Each number is 128 + 24 x the weight over the matrix's rms, rounded and kept within 0 to 255. Layers, rows and columns count from 0. Numbers have three digits each.

# layer 5 MLP up, 192x128, rms 0.193, rows 32-103, columns 0-63
134106116149099117142139110134125123121165149167138117138108168138148107091113177147135111145097125117098133124138154153178090112145104141147087081182109115154097138110139165137065123155122142
145127130109148102092141160150105137132129163126110163147149125151109147085138158136109152159128092150171145098157120144169132137126142105110135136116172118154136111120133100141126103157136145
131129116149096145127148107158145102117072103129105088109103143132167117132107147125139085124097147150109117124164146124138161129175140142108168144168130122152112131137114121065141137126171143
143092144136121129141165113090152153210107138116107126151115114086144134131147135097130097144156169123099157159166110140133143171122121129161127130120123157150111139081098122096114107149122116
147089124133107103139157126123107130129115141092139149098151137140106182117119117089148145115130136131135150163110101084133115153157099122153173127119152117166142121131102134146120143127138155
190126150117107074142085107121105123116160139113154127127145188128120091089109127136152104149112133112116123122112138136121111123179132134112101175096123143175126133137147128155064112116111127
153144150101126139169115169122127105165089105139078163111142136132140158146133113097107096127131113126127148133108105115124158141160115164110167124118121171146093113114150143109160155189094147
105152079154107132147129153062095112197083117131172140137146090115120141134157129116141136130172124114094122144107128143144085113165133148138142114118170180122102118137176158115135109088121122
116144140175126101107101135146160126148132116131159095169087109105117088138101100149103125141163085148148190124118122099124149124144099152119110120142131148163109113169143131141114101110129147
122140123114146116080139113097142138100118177164113141145076152150137135158158119084178138101146053125144131126115157133139117178112159150086142133128105160100126159084087110134128175157149119
154140136138143135123152129121120152123106123117134105118114116131109108142103124127135129102141156163109144103123152152109127101134145120124139143139120117135130105117138143121151133126092122
119113124129124158155076149148102119143147117116128142134111157141124149130150129123109173116125122108143110149106122136090135123168143127134192156151158140116121142136125159135139151116131161
051093099124144141089117116089098142162105142118131108092179119125103133148105133143150167111125127138189130103143114135113225142144160152106126134103154101124106122155106142176132116160117094
142110153108108135151127163138080138123123124081130120153131122134139119128128118085160043154145146128159081137143106124110121128096126134151134133163060112154117035103131120115143123105135113
112144159138133130109130151114115127123155173168137104158089140108130131128137119147164130149112094131169117120093153143118098101176138172177125099123147135151145084128157149147141124181098104
141139154135135121109129159121117117139139120115133148139127180105154094136171149154073111120124132105136158118145143106160138120144137129062134110138171147141151165077107144083106137161105125
138101109123159130119154174126116162133120147139144103150127128133099177127100102114091125137129077149146116132144124138080129140132123119134150120155159147178132158129170124170154164151143129
117169114097077078106112101128140130165097142119137101094155124158145158098104096132137163137129094141114083126091091128113135156150147177108153123144128144086102131165148124112124149142160142
146134135145137127119102163141163135128136146130112114133118150157085111137144115114142151138119118113094133117127113121156154104108148140156054129130139149167172174156108119149101104156156125
138161163141142089136087157129140137133086114170146130118077125094164154141113118102126145120114149126119073144130132059122151124109161139094098115123147141151166116150127131123097117117160118
137115128101122133153104143145128120106156118146137141124136124153112111110084109121168133131127114146150145152086130165093106120143141169113098107085138145113081129127142123155111141118110139
112088111100145132127110117134119135123110146170114099120081126121113138095120117101152112160119140145106120097133141113114135138149095161104148161161086162137155136142134080089148087118120121
127141147156101128172171118124112137097069154112103146099134104158100139043112122133130138105132124112121148129153119158159093122132146119105135098149124104164137123148130168135150105171137162
118121074076095109139080155113150155196132120129142160133129136106181135113116132090138149132135157146133132139166090098119153089092116135124158164111123137137146125105132125130129133121148157
162181137122129138135122143157084060151156123097115093146094144178123072121146090142135103151086118156147112115144101110097104055135138142137137165124181181128128139153136130110104141138107119
101175148119168095151093100123105138120129133153099152120118131144136171133086124088123175153093153136112120138150163099138126152112133173126126116148095124145154138085110121117152131133122101
143117144155073168121135140160132088110157120135094123128164182119171135119133141157113139128080130110093131109147136138132135129132167129122178143133097152137133132146091116124131097155166105
128144128144110151124177131126157124135162097096156150120132119120126143131124119157151093145129149134106140144140133151128130166148103139145151055139151125127131165099121135154153115156133185
131150094121138099134133112122132136133101121102132104128083175102086149138132155125145168154117103097104101116130191098119127139098146075142082144175092127118116153132108080128144110154133157
107132145127147117094124140118134145116121133153115148086178124144143148124156126153154108118109159113142138138122128088098080124146145095115131103099130191118140167155098128128119149116107133
085113139160115126122129131140113137120069135090121099131166085104104121145137138155150126112170109162109152150114153131120088161077116089148107162128081078140162134153150157103110111135142121
140098115121112106131160062114121151128154168125116101129151171138054122129171130117114151144108129168161164145136094144113131085153134149123132128105107138074122112139141122124119123123151105
119147114109146107121124151161137118119108165133106177112129095103152121107128141095125133185092085155137126151122092132132148130100096148144131098142126133106099091114094128100086152125139158
143100124095110118100123146171107140108149146124140117114161134166108132118153148132168131107097089168109162117148093123109149122135101129150100158115151157118135130147131130158129095133123125
145133158151123163109138186136136120125074098077156104141120082139126116134109177169121132085111109138141159168109146084154139134119138097150137152180187113131128115115183123100163163124098146
131104111182124117107114104160112185092130072062105136132104150171145136115097157127109081092136148126127109103174136111155196118161092141094076111156114117070141118073125118154144131143110094
126097122095123122146119136125162139107132128148138140166143140119108119130130145142143126098161151100155125138160163134093103104086087108109117149141120075097123107169117114155113099117136132
133106149111160149145178119108085129140114153092128152102188113115124134097137186139160143076130104117130066145177100123099139127146105115176124177145187147138105142090121118154118105115107163
109105121126155107111078114116168136150122120123114190164123116164115156126087122105136122114152143131144111125122130128133092123133139120146085098097113096092127121123163142141089126154110087
163196077170113167119109098125122128129127094147107157149105154148130105126144062104114172148141177131128150157083112126148095151158086114101147124108098147178107152124146146101093106065144141
171169121119116116135130110166174165131144154145124105153100116086162140119132102113129130071115125154113126137127156146142093168155151156152135126129163165137141121116134115160123088114060112
121142174114065120112090114163137079123148138090188159154114125157150123128159112109141106146121137126143128097157137105151130154151122102082141166118135123138130142148113099125116166093123145
102117117061163140127142129108087172116125119115114108122140157119104091083131123149133132114125136138149110110127100130123156160122090149136156101150127104177114116143143148157117127114129180
119139126156095112127115128125153126120112114108137087149132150132145148135147089104145125113078155137151108156187078126160115148117144163106169162138091144155109122130102152116137111134101151
125168102157130143136130097171114116123104144126073136153160112128086148121170172117142172105139099133141154180107114151167115148109099147119078086105120115149166111143158148157127110145145134
143117132124132135120193077132162139112124120152137139136090174144173132148125127103100123128137158130099090119115172095159160121155098114143112144070111122080112154126094133151129147120109108
098181136154111139080127084074135110151129117106116092138120125054104124096125156103137163090122089113138119146140114108154084124097098140092141109119126138120126131130109140089175140148106142
145187120086113133122131128173124125102119119183158096112107097150139091138157144150119093090147128131148161149138142132126123099156134111138117140167097098136139135114120123114108138099116157
157189131118108120150102148167146137135162186166106111125159157114176120148108078103124098149116134124115082149137137152130126149099142071090127107157156099100126089161180089142165111127111147
146098103129098137092116178105106118117139104113092159083124145102115156114128158170161144137130122154115135162106123173122095187122094143112123137154139159175118147122157113154174126167127164
116092154162122099113150106135137099144134129123152088174140128089127126152100142140067133109190154130099117123090157172112143134146107109111105126129158138139129120103130127122126149121147107
156113143185138127139162063131153157146169164160112116128101146114122109154132130113096115121083090168103178148108111127126101114104140175121139180130149120145161141142133125113121109128121108
137142144108144109123123127111144138130150136097149106139112159114136123155172125139145150153119147132132141162075132112069144121098137137168099148153100158119086063112152139135152133153112121
110150092113129127136112158123122144127103131151146138149114120133127194183106150120131077090074103177110134142115117115116112120140145153122110110154109161144124096140128128109129124150177126
117147182124124163134127137127117148134134130121145100129118128104120101112132143111126134120121094101108117076117093121123125119092117151093106136141104137133137144138160103102162116144160130
130124122127118145126078165152091074127102130123127113150136129141176132183144135113101069130122101158156122133124094062154113130166148088126125110091130137134114119134099114127095162159113094
139123143125107132115146144155111053100124104156137106160115153112139126169120121102104139086169130111112113147140105143143139146138155104092110109129108096126126115085140130134138155132127100
135111091098126114108111175147125076167126164091150147136163147156129138097143164154106059132127163167100125113136115163163131116135124166154117077124110157131108130112164090141171136098097158
163109140110113157095174129071120104143116123140138101129100136139150116099116088111148138130135131145093116155155102145109109110074115115102106183101135113119171132154120125115162176132153141
137082112161134133129122094118138162135108178124125139164106145086141141153131135127175149124093100168093122090139121069144181129122146213113171145153063122123104154148129122134130126153096151
139134124163133126130154147134119129124132145137108160127129097104153127114136146100110127086076144115102133106115105146112163136154142155123160138132137117178108123125130099076123189138145114
082153102135132129162124128138149083152113171140080139167105125133158108099112144143094152107163148116135143140137126152134121159084137119150060145091147116165115138123101103162122106168129124
146139128173134132094140127146107134068096133129165116139135160201113120144126130102130144098089102067073105109127134105121137125110171103117143142146126104088124091171127144100136129153145132
111141122126151111155076119154095131096150112106105111118135135134114144136105112141120112172132151140099105111106124125115156104113148146100152110131203139101156100084119112118172179142143114
124088115110106126146092083107138134120144096109125120123186156127125128129143151169095120087111118133127144144125116099118113131102115099154114101122134121121117145144129162121109104139104123
093147125103120131172126144100148123160102085108114094112099167098135120096144134147151120066106125102127096104130169156116138071174157094153093121158101105116123133090116104101137154102120094
077163119128063115094139134142093116126111139155103141128120140136158141129091099158109148145112092118117102103137149154132111142123111147101124078135114154170154092148132113140177134173105141
115126136119124126079116135111125149123080155112138168105106100113146116125095110161102100108103103091156112154138144066172154126112103107124145154126107110172142107081129106104113117141078183
099168163140126100151164142129102093150116100130146120170130111114084110133141106152130153166124085123126089156173120178153131114117119143149071098137088098129148136129138129116109136121140132
141106141142151161152122113118135126150175148118097141124099118137140123099103128090165123161090152172118168139122149143138145139156137139125110167116138097136121114159117144131134147134159150
126147136092160103104201122099101141108098075161101139117116112111113129122110090104084158147129089127143115135135093137108138157107116173171067129116151122098091088165137161128117174094129148
123125136121150149122120139127172090123099151122142151094096146159134130119133135145119132084113105091104136161117144140108161072143092131111127109136095150158124136155145149101154110135098136
# layer 5 MLP down (transposed), 192x128, rms 0.183, rows 32-102, columns 0-63
113111170147106104145130118137139116119170141148104087073135095099132150078154093147117084130170159164115179167110161125137117115111146146074177128124144130145097136148136150139139126135213124
135174096170125099125146109118116125113139140150110102143145130097140137136126135097144116106115137124140132116119190093112124092122083154163141114127154141153098145116126136127132112103139135
170138100151127120124119169120116101087138088100081141099132154112083102173104092108096128122162120108088116152088162135140090145121121103084156128120136154099123145156130120127140099113113110
098131098135136117092129182118144102102126132142099123084129147143118122101140138100137159150117124165136144142086142095152129160142106115112119124123121089121153141101124136108152107142108146
100138133150104117118160118139085162102085124111141145158135109182143109133169167123117121147104108162094100090135121106104115128121114149149150099122089116167127104148132134109135153131108149
119181156104098175128076151147132134134094166177165098146123108114135111127106103143113143096129110120111150100147134155115144134111132120142137096129086120152163106150119129125087120164170147
119076111137138146108124082161086146126151113072170098122163171103140102128138136091049133130135131175075157159154162167102137145190152151132153133128150159152153096158148134143122101135134144
116133150111114092159158132145138128122103159146092166125151107133142151121126154143199150161187107126125153187130099097148089127166100157110114136138139148151094120123137140098178118084106132
127100106136093136113195086128146153162162167094117103133099142127170102140187172125148139113095135120112096123160114156119157110083139132120103149121106142105153155095139149136074130119148147
111175138144146172145110165114160117152158102117156132160096140114131081109081123120106134120119136090106123146107132131121161134114089113107097091122169107092169104149147148131105091113097134
126172113095121153174195108137175131153147134097118121123101123145155121121143170143150152130156151112141155103132103095106113143166170108095086135183131128099108157147112140136186137121127159
083111125131143117120149123124098160132144111138116129144101184141141126148123117097124149099128102138100158145121123153073109120121141122149149112096150163146114113119084128109139152152155164
158136138134128171108141130120142142099144156092156105127099152081101110122087118121122128105149137102137139128135119115134082140132129148071147084149179162123135147119121106178145145175127143
116149086073101109149144163142117099106115118135149137129144085117171106122151143092179119087181093080135141100146091056147166153166152135101137092165153142140140134102112123112143159135153124
154156139131085167143144127123097143141110148169145117103171140159107157159128106138135170168130139151138140149147155126127147144151109143115098114102164111160160062122089166125100080089138100
153157096098099120095146162071134092106118123132132110122145159143164149146128102149129159094156138140132130110143136095097137138148122113164108107129115163107093151143144105069109125095158162
099128154122132112120149129129114118138140168180123110107153135149104152127073139139142142154138115161127095040109153132131114190142153155163117088138156092091115111109119098103168120136109125
118103074136119099150164142111135114139152151106134147128146145117161140124107141111122115167158135135132119128129144164148141152107113135118154154132152082089136108150136131092103101136153089
114106144125128122074116128161116168132118122172117110141082155121124112116114160125091070139135125102117094144105118157137130151103134125143119109146154132107132108153158117127088133142118105
124144137143131102092156140115121124176105091144123114137098117111144131107139095145117116116109131142096131139121138157118103139103089101140131096129112133161064174107106179124135138154145125
091099162138116124070082134108122115129176137122155097111161105148130151152135143094114113166109133126132123160139145106150136081121139148120079123106148093142130141133138137161152126155135148
136128091111169156125208140115128136112133129097104116130091173120145107127138124100111158113127135130135125118125124132097177132137130160110141163180103122131134142141132079125091114154107142
139126103145091126129128140149103136094091094128083107107153139105128125121112146153133141118117065158109140124125138179110090139161132135102143081151124112168122140119134161123122122115130121
115090164097167124138117165131113138169065057097157172133118162115156114159158119134086143133140166132134109127177179101116116108099097146138144143120122177144125093112146152142121097107145118
152120091108107155129155074129114119189152144148120140126120139149137142159148115120106146162165103152184144156151100118153127149158131162132137172107110074140144113110127190139102141127118161
166138174161146152150110095113109141109125082115119146139100104136108123104152108124110139108138082154169124123119168119148167139142108129117126113133119114121098134137134135080105139104140134
119113136158131159110106122127125170120112111118134102098140089129138106154175122172083116114138153144155128135126088168134132139102169138137166136133151091151146139143111146120136106135095116
148166129116117117095148115163169123102127156103129141110122101128097126132141124138126108122140147070180127132093166097148099095119135139093121156136118095142111180115129146146163166099131162
120085095134074110103099129087165156107125092078163094126124131173132132170147129133158122129145105139166099116125129131091116139122168187139149134130149113147138163131136126148128173102132123
134172144105083126086142139115168172115140130121115084153167125134054112086130131118172107104131134131134139147091099100115143121086127150157116142108123123145103135147150125159131175112110108
141140127156130142110145113142168160149141108136068136143083094085101138169164130115114121132111104105123152153171117145126112153095136167167146115139125108157092148125120111087105093169159153
099140115160160134128105159125094103114114104132128140119144147138156114113105145112140073106144109081124140136137146169108084127091101120133115105135157115141123133117160138097147074135113164
165113155142135151127174155146101116123122121108107120116110134110160129138156130135123190155133095127133159120113086097136151110156122121153128136157147126142154146134142182070134141101164130
149145134105128114102142117150141132134165131114120126132131140173140109166103157131117115119173141119149148136140138123138140172086111143130125160119123128150150141164161109125093149153091173
176121137109142135151143132111140092099132126140117120115153142079149150134126097101144117135133078113150166131105122093140124102130156147133152132220112124152150131113080106155150134168128150
147136151114136093154142161141131062138123150141161157110150129138076078158121046132133088136197136133150142133115121085146090128147112156140124125125148161112096114164139118142126145142132073
088136086161106136142184132125113112098137083097127095123166148143130113143140118154143117122156083133145129125132107113115175116142153090122126131096154103155108126140138134105159147168177095
160145083156129170116137114104101146147106117117143108155137142122110179128179163137092098132152146108128146136116126116118125152173153181124155101091146132104101093106141144091126125157135114
177130115110099139134203125116143100161128116090174108134123165134115134122151118146141118161105135158181154120156152132146110155129139130133123113118117116109149132131106174118149142087163154
123148128115097126141139113173132141128080097129086144123124105121110121119134150176150079103093090117098162122122124207114159132200156133106138130097141121122174093088139119108112171140115120
139123150125158126156150108106121126127119089137137083134152076117143139162131156105123095141099138125128167125105112197127133139128131164143148166105110158111104125106100132128115122150160158
143139094137135132140143100118134139124125114154126066102132140154095132108153139129151177136145135172131115164149141146119182127145142134133096115152119147133097098085097129132112160124155121
132092139124145115186165085161134101113171109110168111115131136136100108133126183131137144119141148094075118134126103131129140192163171139132142108084115107110091165120110160142137112144115124
167119123147128145112222128176161123142113121155184156163163112136140152113169164153128088122164152132134133096083119082091132076115117125112130133122133128098113131121137139131143114100138108
128197135114116137111207119093124156104139123143128117156078137139131135108134131141130131134143117128138152150120152106158142113106073123098112151121123097160091129141149178140122102100106089
087146150123129105118164099132095140117130127113128104130108150142121130160139121123112157130131118122132095114149139121140095114132120189116142120120141133150154146096109087109118114106103110
150156112110173165132129102123154165116124136081121145118137133160169155150152109093139163108128121139112123139116165068133171107092145126129129136151164126141165107169136142165162141176155125
102111111156128170092135138135118130096099113094121126112114132098147101146148122121092132142114089128115107176134161131171130141116119134157092146110141130149101158091103152169143181077144097
124053129115101132102125136137133143138088117156105086146125182146101115076113137105114106101119105166110140128141129126115086152152131129119144114103137135130137135095102133112108161131156156
146130135138134118129141093137094123147120161113118157126145115132104128108129111140168111174111124103086123100151135143149105130162149153102160141162153107162115135119142131148167130126088099
157137122173123178147138099125117114163159121125118148082116129151162138137136161125129124072091138150130120106102125104122134144146131134093169114138096137103118150158094084122074146113116156
108156129160144126157173169079141106119146134132125158129115130107105106161098096110141121185067167124128074110110144132103166062121175090124134104119145173123104138138136097145130112124086167
184153106145146126141150122117130116138151171142104154101155114140140154104142114100095143069151148133089117160137106152121131118120116088125103090105106131158141120169112107102134137136118141
140142173129149115128077126160128133092093183104138130108129090109162146122112153148139124174134103103149095158095141115137130166095105123137157127126145125158123190115139094153130174127131166
090095095167163121113118098099108111090100128141108150119124147143141144112123131130135120122078106161155108108147149175121114146144149125151165133124148134114194126113147145156129113119095151
124109201114148087113091097132134144123167157095142140156132146110104111131095136110097136133120099103115120147111108116152119144136118139081121115151116151084140125096111135144128114131071124
110106111136159113098151124116133138103131105107124110123119099163172132127101146120172128149143103138126110127151159148145118112136123141090125158140144168119099127143070149138157132117115138
115177138154156140142074094142136128111128113149160112106102092101157102145104122216120136130092074103146150126127146170140128146122151110128125132107054102152104165130103113103149121125150125
082117084139129086129092135153138134118142109132106108186141123164138143145134133158132101133121098116131115158152116131121137116125142103097094079114118125118137124123105153159102106131070123
157106146149140179147123143130164109080136105109110148123182089131126129112150113073149129127097102151132132142162124079148176105116101121129123144067121142135164128140196129124138138153128173
117139109122142109112090151115136123086072152149149115166131163109102131080122100152111118068052120117113131133108126143167132154137143136103127128141138144128117161106120140131145114118113121
126117126096140165129095135106098093138124136127122140124160138157109135138154105096149088172132150144089129151105121129141118115141093108134112159114158137110178115125145119161082123115141166
088171149083071104159156086145142153112075120163121108141144106134146149145125116158079111133151124149122115145086117178114139101145123119125123104110116139156139128100100139172135130114110122
137130121131093089134147125153115106112120157136143121117141120134079127129101151132130104131121119140156145161119116122132069161083126131127136145139101135147134118126099070145187152141123155
117132097159124140096108144126127163098094162141103140152127135159141113124137157121145056094132141154184149139127168166103127141127115134162111131135144166116178147130117134119095112094140120
144126145099106133116084142131082114146123132146137151150121100144117178150116123116122125117170138125128162114118134197101124143122092137116123118121122134116124154141113142145122108167129116
085128159144111155116073126128115104095140125096139126147117135174069148179150110151164147087109108153095154107144142118106133158160109152080118150097112140093114146131105136148128140129144143
174128110109157116137164110136106155139137113129162121151105104174151126100176158087122135135145089134124117151191123096147161140132122125118142128104129125172128128150145117100121182173105123
138139075115145112067112153111127137133167155109105129145109141093104142095126160097136163130150151170130123131109126104176110098108121134141158147109182123135117120145141125113154105130105106
165157132148106135118116081107172153141117131139106135156130115114137134110124104137122161120120158170137114128136124114102119150127119108106126129127117133154100100143168095079116116142122170
120089120107134148167117161129155143161115116147139126152189155123120112140163114128146122134149127174121114107145112098168133130138160148143146124156066141177114131146118113128075157133111120
# layer 5 MLP gate, 192x128, rms 0.201, rows 33-103, columns 0-63
146133147125104138157101146097140114143180133089126161167119115111156113118109105130150105116081101118111108146102109147110189132118123119084126100099081114142123122162098115129092128146129120
128153081125141112107101153155138079103132133122122115105106103127093149105115091147144156074069175139162114178178100159095121143123143126126111100118117140112137131125124129089125067120159133
145101116143162117135130128127091155101113145156109132159143108112106087094154143180150134139138089154141086077151124132121154132112065137112161138131130134152153159148155106134174145144155121
118133127131125150105098143141129153126118103083135140172123092098147153098068143141141106140134105145112138140172130148127153151137160122112169089120134109166174138125191133147130133135123123
157091146099181102143151147128128176137121121180116083138093134105119170129106196156137152137120127155070153107191146149166150100150132102112165139098137132118097115111130130122167144058138098
133132118122131111146125130116124136140141097143100155165117163139147166162152130146068118117119115174136073127157115089111123142162060101118104119099142163129129126128188116098148124131128163
157119183117101142062093107179126104131069170149079103146083090121171113145113104138062093130095131120147074079142116125135140182066155114158142144116124145131121156160134114160132176152103108
141117131166129195075095087133162137037147133157131139112145135123115101161109130144118152140081131137152128125175126104156117159127161072150119159142084131139136176154102141123129128126102103
126158146105111073144165139126187141130141116110145121130128102163120152102154153095122072154113091155111174148121141172124124161085161099155140133117147140158118144093126130150113173117141131
144140101116108078115127157107118129083123133127132132136128114112157144131124129113060116112133150153111143127086143089147130137135131126144157144151110095121117130121141131131115125111130145
138151118126119176141119144153117139121125159119120166142096177121143157113143080116071133140156115134112116142105102147120099136131115124109114124131127145154144120122104137112128143138138102
166155139126099145122107155149175153110162120114139129122177114139137131108105125098117112138149173134144124142156162147083142141107147173120093124148064127142131103112100125118094150112119126
130079135104122122108134118129186114101152156105145175092079125137074150098143152100143122121108138117126092112118118127105094118132122142108107150115140148129110130129126134148126098151123151
147108112115117108152140164121140106173173122131138162161119110184131198160101126118138090163130123074128135140146130120113105122107086145064121146151099087089132088118157129154135151076094118
144125142169122120159112140102102177114131112086128131105114116096086176150157165109103165111109110113198121061110163114123167126129131125123161090147156162104104094090078140096137175125134140
121095117149116112149151116120151134139158145143129154093145108146094107130105123144120146164145144154132128142135131160146129133083124157144107117129120107143100115105101181156189082099107114
186081110104141081137131132154123114162125132127137150165090146115127135167100128122151128114126169116104108148105139101175110110104103153114142090125136121135096137119109136142123124148105172
114141126090110129102131156137140145118156126131145155138142116129117133106144112179139095133080105148102123171111120125151098092091137124093177154168147122158113115165139128165062101099086111
141151160104096111103155120156105101125160149134133134144140143127104151128191158135133127106090118138141121122098120142145115122142107156087127120137113130109095130114155136106129065119138164
105076126131132104116098157161162094128179135149117122142155147149159158153115142080137109168134174109120129130128137155123152168145128157074106103160137122134105173140125098169118191102159132
130149161132120152148139095134114093109158147132148149112135148134154110152109132160122153124139093107125163136084097160183179162145131137116129084081142148139124140139112096120116160109120137
129104180167143079152152162139106125123134141099119146139095161132144123149144105139106103125124091113108154136115121126116124087087138135093128121114132171135143129127113104153125180112143079
171134097081134112129122137134146195144128124096129122112117098156143144105151109151152071133141152146126127122159160109134094134106120127107130105135121075110154085145113134105098164103126132
094141125093116175170102166123098116122118084113138217124105107124123162167118153154130106149173167095086154038153089128125107150149177116126165099096149136104091116105108145144119185132139143
117148144090103121131155132127088133147112148142132083155133146122118138112143152116111136168110126149154102135138150139157158162107132140111104106117100161206148109137086107087084121119128165
118092121134081153093136108166112134140107150107095112089084162112144110101131146146109078138148157206161056117166137117133126141119140148129148140154145130116138144110106126136121149171152113
142118146127099141122117139150145173131161138123123133122122133127118174121141128153142139170077115127124162145089151124080116119141133137072139133153118087128137112118142123160126126116119162
110129095152169117153089091121119121069120136142133111142144096112144150096082140114163134123123114144115139141147137157090142116141097125124120108159098140118108148145131146185108137096112176
104150114157138148164131146111149088136159129126155161139117118115117106094101085111110104072134139129149093115112107104129113150123131072159142118132132125197129109110129168122124141152147138
093183127123138111148150097112117080171171136115120144138093159119082149098136120147167099154107125099161119099161105139115145167149140135129149116123105126140134086148121105143110125159070114
117101104157150146150141112154124125142138151134130100139119107158116142175139147168116113137125100150119143142119098196078099125111109116089127109158119102135137164127170143146139132111145159
142127129120126058125116104168122131110146065094165121099143100166104147122116104105151150128070135136099123133151108102125167126128120111099089111099130099145116105113145089102123106098112139
140118153123113152149143132108146124198112147117122074137124131129163132109115139107123102166131153091090135106125170088160093114139129132116110130127139101134113144144178121134124131153125150
116118142082042089107163153147118109128156100100128144100126125154112162168120107141143106138140151098081206122138139129149119099159086131082126147141144142109160151164175130131138128128157084
177147120153093103113100136119162098104195125148133122127113135118141086170157099083126159150120149156133165094147142144153104124118131092121103138145107140091148120112147084164130100112129128
118141134137102107149157157123105133102123123143146065112098160141106116131128137151130116095126111139118135098124068099100108115150130051134148129128131113100105116109102126109145143147136131
138111132138134197134165137097106116125128094135134151197159147090114149087149124094102136120151135137093065118098112131136107128139165139137149164150089121159123143136151137157106127138072134
165079116128106132123116129169154103084116106138154141146158118074119154117145127125106106116124153134042134133123095114114162102161109104168115150118129142092066135158092067131050109104149144
136173146129113116097134155126124082136154140138123120129097126083132143110128178113181153137133141143138125118143136177149136094105107133170132141147112121135167110114141187119164122141141119
076115145139111138110182175117110100150103121110112135066168144135093128113158081097132073126115112118127130106154110081105184121112171115129111144131111137126095109141160148136109116137126171
089130150143132111155090132126090147112153122100114120140120106149115127107134092095156134136122101124095137113104168112124123129120093094129100120103133101107133059133131084180107145105133125
193142144143136133103117093137122124154166137128108089126174142123116144131149145134151161127135118100142128143092137131182141164132103116097150078125148148111170152200136119114132141147135087
121102116111134116123162103102178124135139130102096144107121143164128177093146084133120125085148177120132111119117136131130134131111124139121120118120125147133120152130119135153126122100184133
162154108122157103127122122096139110118114120063150142159128163090099119135109157138086092118138124131145134142126125120146109111111122110110130129096115132138121173099137114144135118149112151
132142119153130152138105182158116150151080120108102142160137105087118148143125124136183102153119128133123133128167110087128071166152131112124137129124144117097124112088092092163132176104088112
097163124140166098121108130164131125126121134128149141116129160108140150116094096134113153164154107116116117127147070155124113111097145152089121127125136105186135128147155149126134168118155110
163106151109117133116117105141168117145163102137089168106143132146146139110100123140147084086100154103110142141090123138114140155112171124127138126151136095124125130147153122121175141139130148
146097165111155098103171089068152099121143108126137158110156126122120171145144127146111112119147140110115152101154114122126116139105152110121138157161129151097111098120112116115091125110122138
111099105162134122133122118126118140069159145142138085095143117139136114078093146101132077138114135155129132119122135126144123143124124138160102123142077132115145123085098177127112125156141163
152093133135159133136141098141131151114106130157110156109151105174143140096107148095153126147152123143094178156102119142121155111145120112139115118129131164112118153149153122121167146180098160
184158147120124121138108100110099116119108113115115091171101137082110161113116144131124159112115102189128078107145107124092169116159099116135110156133116166108091109153105164132092113109117141
108092126126168120127145152117143128157118126165081191143108141096108117148139124146148102121159127073158121140121130138114114091132141107124117135165150172125117122092088103139099139126077133
138130160165180142131120173133158142145103138142120146173119099111129129071097138137112106121146187101071131126108085139064128135125146162140133156151189118105143104118143143107141134141095137
138138151114108136147118160133137117123134120100126101117175134149135158145097095151141148137132122119066125125129120114151133140147150136146119157152133123143117153146183163107111156129146119
142139121105129079137079118105124114177145170096111087133172114192109126136140150103122152128095149153123160084119146093121126104091145077137095134120099168118146112107139136165138130137156120
179113164110124126067144153156128119094128164082125150102104163150129173130101150150136101114174142129145102139095111147109136117163125137090124131143107130137114176151111124133122161134113103
117110157095142133108129128138116149089108138103118157099104124126106127115113141113119101124106137170101118099120124111127074122152098147120124114116124144109091174125149140140140125128073118
157102152113127160136116101108171101100101169117163136087126134112140112098188154126110127121120115112125103155130132133136118107078115168166120165096147096133127166121144142129137131123127177
107122088166115114153131121162122096166114191094046171114115169148126127087097160143130105116170124126124136123089147168162130183151125074121149104149104125149130079091129151127146126126129101
149135128118089122115125083158136110104107128107122128156117108099166128112149097114120157164122116144121126099111117133129099135152112140084143155120168123131107141127107133134140154131131100
120165095155126124151108140158161097141129144136112150119124132122120125132121095148163151149090174152125135107187145128135108162128135142120131123111131155129153102150121124108093168152093151
191135157133140101132118111100133097148166141134144110149098191155115126128111147122121106179124150118117147119162117147120108123131124143115085157142095146158159121140096133158126129093106115
169154103114095183152201139121133129129137134150135134122144148120157168148140165117116137123123102130116138144086094160098111139134107117153127123134094130111130128129122135141115134131170101
133116094140140130092130142137159132101128136115123111127131125174153089180099147139151144126161122157131117175101113158124129100122110123151091136127107152127130140109145171130171126101110156
113129095141126105138161134119126105131168174105109122116130125113101115109168110124098098136104133125125116119124177176125138125134078107158123166056140076132117141133113145165128122116090119
137131081122122071147135151140110121136129158135139139094140100125152149124111146124100116133126126107133148175140115137101156105137147090149133136135156168159109115155184150117145169126153136
175141143133116117103109143153140097182146149106158154187114116144124167095178090179152137165114111161146174147134116135120120140085144142133135138102114090135172151098140105086134175143130126
059124143160133112106090176152099148060142089073114167115090116132176137106106128138151098140121178096108115089148107120090153139107154125143120112146105130123149125163148132151140126141183120
151119130112160135162139143106128164108162144089147150152156122146123154165141086141160092096093074126095079121135132123102166150115123179103136101129144117120134099113128151137130117131074100
166146152129113123109157110139109120099094115091120109119139127098137191121127121104158102156136146115135090120132162148112112132076071146119107131131160135122133159119093129169140123138128139
144134140157082153119138140125107096145150142104130122158123096093098140124114133142127098134088134079124135092123099121154096151130147146135139112124144157105145100125118130164095154101161143